Part of a small language model's weights.
Size: width 768, MLP 3072 GELU, vocabulary 8192, 98.4M parameters.
Architecture: LayerNorm after each residual sum, learned positions, biases, untied embeddings.
Training: a variant of Muon for these matrices, 843M tokens, 3214 steps.
Each number is 50 + 10 x the weight over its row's rms, rounded and kept within 0 to 99. Layers, rows and columns count from 0. The size before them is the row's rms in percent of the matrix's.

# layer 6 MLP down (transposed), 3072x768, rms 0.0246, rows 524-531, columns 576-671
089:42 65 41 64 40 62 34 35 55 47 54 54 55 40 57 48 47 54 59 55 66 43 40 68 42 39 70 54 44 55 39 40 60 59 42 44 51 58 49 45 60 56 62 64 45 40 46 55 53 73 53 60 41 47 41 36 58 46 58 40 48 53 40 49 66 38 54 53 50 57 75 71 37 69 47 56 66 40 51 57 63 36 39 47 70 42 61 44 48 54 40 47 56 45 44 40
108:46 44 54 51 58 49 62 43 61 47 47 51 54 53 49 49 46 40 73 42 52 51 38 25 57 48 58 41 46 50 43 43 38 45 59 72 62 44 51 52 38 60 43 53 46 59 53 58 48 38 35 48 43 65 48 47 23 49 45 49 40 47 40 46 57 42 50 65 67 45 40 30 44 41 37 43 47 50 55 53 64 55 66 44 51 57 62 46 50 60 38 55 51 53 44 33
095:45 59 37 47 53 56 35 68 44 57 42 46 41 52 51 54 65 48 39 56 48 53 60 49 58 57 76 56 61 65 62 47 41 48 38 46 52 45 63 47 46 32 52 62 32 58 77 43 51 55 49 41 48 60 60 58 41 55 42 67 56 63 45 63 50 47 51 55 66 59 65 49 52 46 51 41 43 67 52 46 38 43 40 51 43 55 36 58 39 59 43 55 39 36 42 37
093:37 48 58 64 57 32 44 51 53 43 33 59 73 57 49 68 51 46 62 46 46 63 75 32 45 47 51 37 52 58 49 33 37 47 49 41 55 58 47 52 42 42 46 43 60 43 49 55 66 45 44 54 50 48 48 43 56 62 29 46 46 48 35 38 47 58 56 47 40 46 48 55 60 34 51 43 48 54 36 52 60 69 57 44 67 59 48 42 47 44 45 39 52 56 58 48
102:38 66 34 34 62 35 49 45 53 55 55 50 60 51 46 49 44 51 46 42 51 48 60 51 53 62 43 60 62 39 44 49 67 54 46 50 47 62 46 43 36 61 48 43 65 37 50 60 39 52 20 47 52 66 52 58 73 52 48 44 38 49 47 43 39 52 53 41 56 47 36 46 64 44 61 54 66 44 39 31 30 51 77 44 64 55 43 48 44 53 45 45 47 50 48 35
100:66 47 46 38 42 50 58 61 53 42 56 58 39 42 61 53 67 51 56 42 40 46 66 59 60 62 49 54 69 47 40 55 68 51 66 47 46 50 61 63 54 37 39 49 57 41 41 47 46 53 57 46 57 56 45 38 47 61 43 52 57 40 41 58 42 61 36 47 59 49 43 51 60 53 36 39 42 55 38 51 47 57 45 62 38 57 41 31 44 59 64 48 46 48 57 50
096:30 53 40 40 48 34 51 58 42 51 50 64 44 52 59 55 25 45 35 55 32 41 55 49 59 59 53 57 52 55 40 59 53 42 41 60 66 56 57 36 49 59 48 56 46 31 54 59 47 37 51 60 47 49 60 58 55 54 37 46 51 45 56 45 24 56 45 57 47 33 52 39 51 73 30 57 57 62 38 49 57 30 48 61 43 41 43 58 28 39 34 50 53 50 50 41
101:48 52 60 57 57 43 48 55 45 40 61 34 42 46 58 56 60 50 52 31 41 51 62 60 46 31 29 62 62 58 42 49 43 44 48 43 61 38 59 50 49 51 50 42 49 49 58 36 54 62 50 40 36 54 50 24 46 30 62 44 43 50 51 47 52 48 65 48 37 41 32 49 66 49 43 24 65 45 75 55 44 56 30 53 29 50 57 64 57 56 62 44 39 54 52 60
# layer 6 MLP up, 3072x768, rms 0.0267, rows 525-531, columns 576-671
105:61 47 46 53 57 48 41 48 45 47 52 45 46 40 56 72 54 51 45 57 51 61 51 58 39 55 42 50 57 47 36 52 53 38 49 38 60 62 62 63 64 43 58 48 37 41 42 41 56 55 52 54 52 55 55 57 46 60 37 58 56 34 48 50 37 61 53 53 23 42 55 61 60 62 37 42 41 54 39 45 49 47 66 51 57 34 56 48 45 44 41 48 27 64 53 61
092:63 41 45 83 39 51 32 62 60 57 34 68 39 53 43 57 37 53 31 66 70 45 44 41 47 39 58 52 53 54 55 50 47 49 40 37 35 49 50 53 51 58 48 44 52 48 36 54 77 54 53 61 39 65 52 46 61 50 40 68 46 63 57 53 51 51 45 51 55 33 44 39 62 61 60 48 48 42 53 49 45 45 30 36 42 57 60 44 51 54 53 55 43 61 35 46
095:44 63 55 58 55 42 66 52 66 46 49 54 55 53 60 63 51 41 40 44 54 50 35 61 55 34 63 49 42 67 41 43 49 64 47 40 57 52 53 61 47 46 37 36 54 55 49 78 50 53 55 52 42 53 60 47 60 30 44 48 56 74 29 55 59 49 54 41 47 50 55 36 52 49 48 32 63 59 53 34 61 52 59 42 32 68 30 70 46 33 30 31 68 48 46 61
104:43 59 32 49 42 22 49 50 27 48 55 47 49 64 46 48 54 51 46 50 61 46 54 64 56 58 45 76 65 44 45 63 52 40 51 47 31 46 42 63 67 59 47 62 44 59 59 54 34 66 40 31 52 55 38 47 55 52 49 61 46 67 51 57 41 62 48 37 28 42 51 34 44 51 59 47 48 44 69 51 57 52 44 35 60 37 52 49 64 51 52 51 48 63 46 55
099:44 69 51 49 40 53 41 55 25 50 36 41 54 52 60 64 43 43 72 48 47 51 52 64 58 59 38 32 61 45 49 76 30 45 53 53 44 62 52 48 60 47 59 34 39 41 56 39 54 57 26 42 63 56 48 51 43 57 51 55 60 56 49 33 51 51 56 50 34 51 35 58 37 52 48 27 39 50 48 38 55 65 48 39 58 53 47 60 42 42 43 48 36 39 52 55
096:28 39 51 54 57 46 55 40 41 56 55 66 63 42 41 57 50 54 37 68 32 46 56 49 52 46 59 44 50 58 35 42 41 38 42 63 60 53 45 42 68 47 44 41 59 57 46 69 27 70 36 52 34 44 44 39 68 41 57 55 59 45 37 58 50 64 34 46 38 38 46 37 51 63 59 60 44 51 47 39 62 50 48 57 48 43 70 54 40 44 48 54 44 68 63 64
100:63 47 50 50 56 51 56 72 42 54 56 66 37 41 35 50 59 42 36 36 65 43 47 58 53 41 66 45 56 42 31 28 48 70 39 51 51 45 55 67 62 61 54 55 42 44 69 49 39 72 49 71 50 28 45 43 34 33 46 53 55 50 53 42 54 48 47 40 48 37 59 44 42 48 58 30 50 49 58 43 33 61 42 55 46 43 43 49 54 36 50 49 48 45 46 45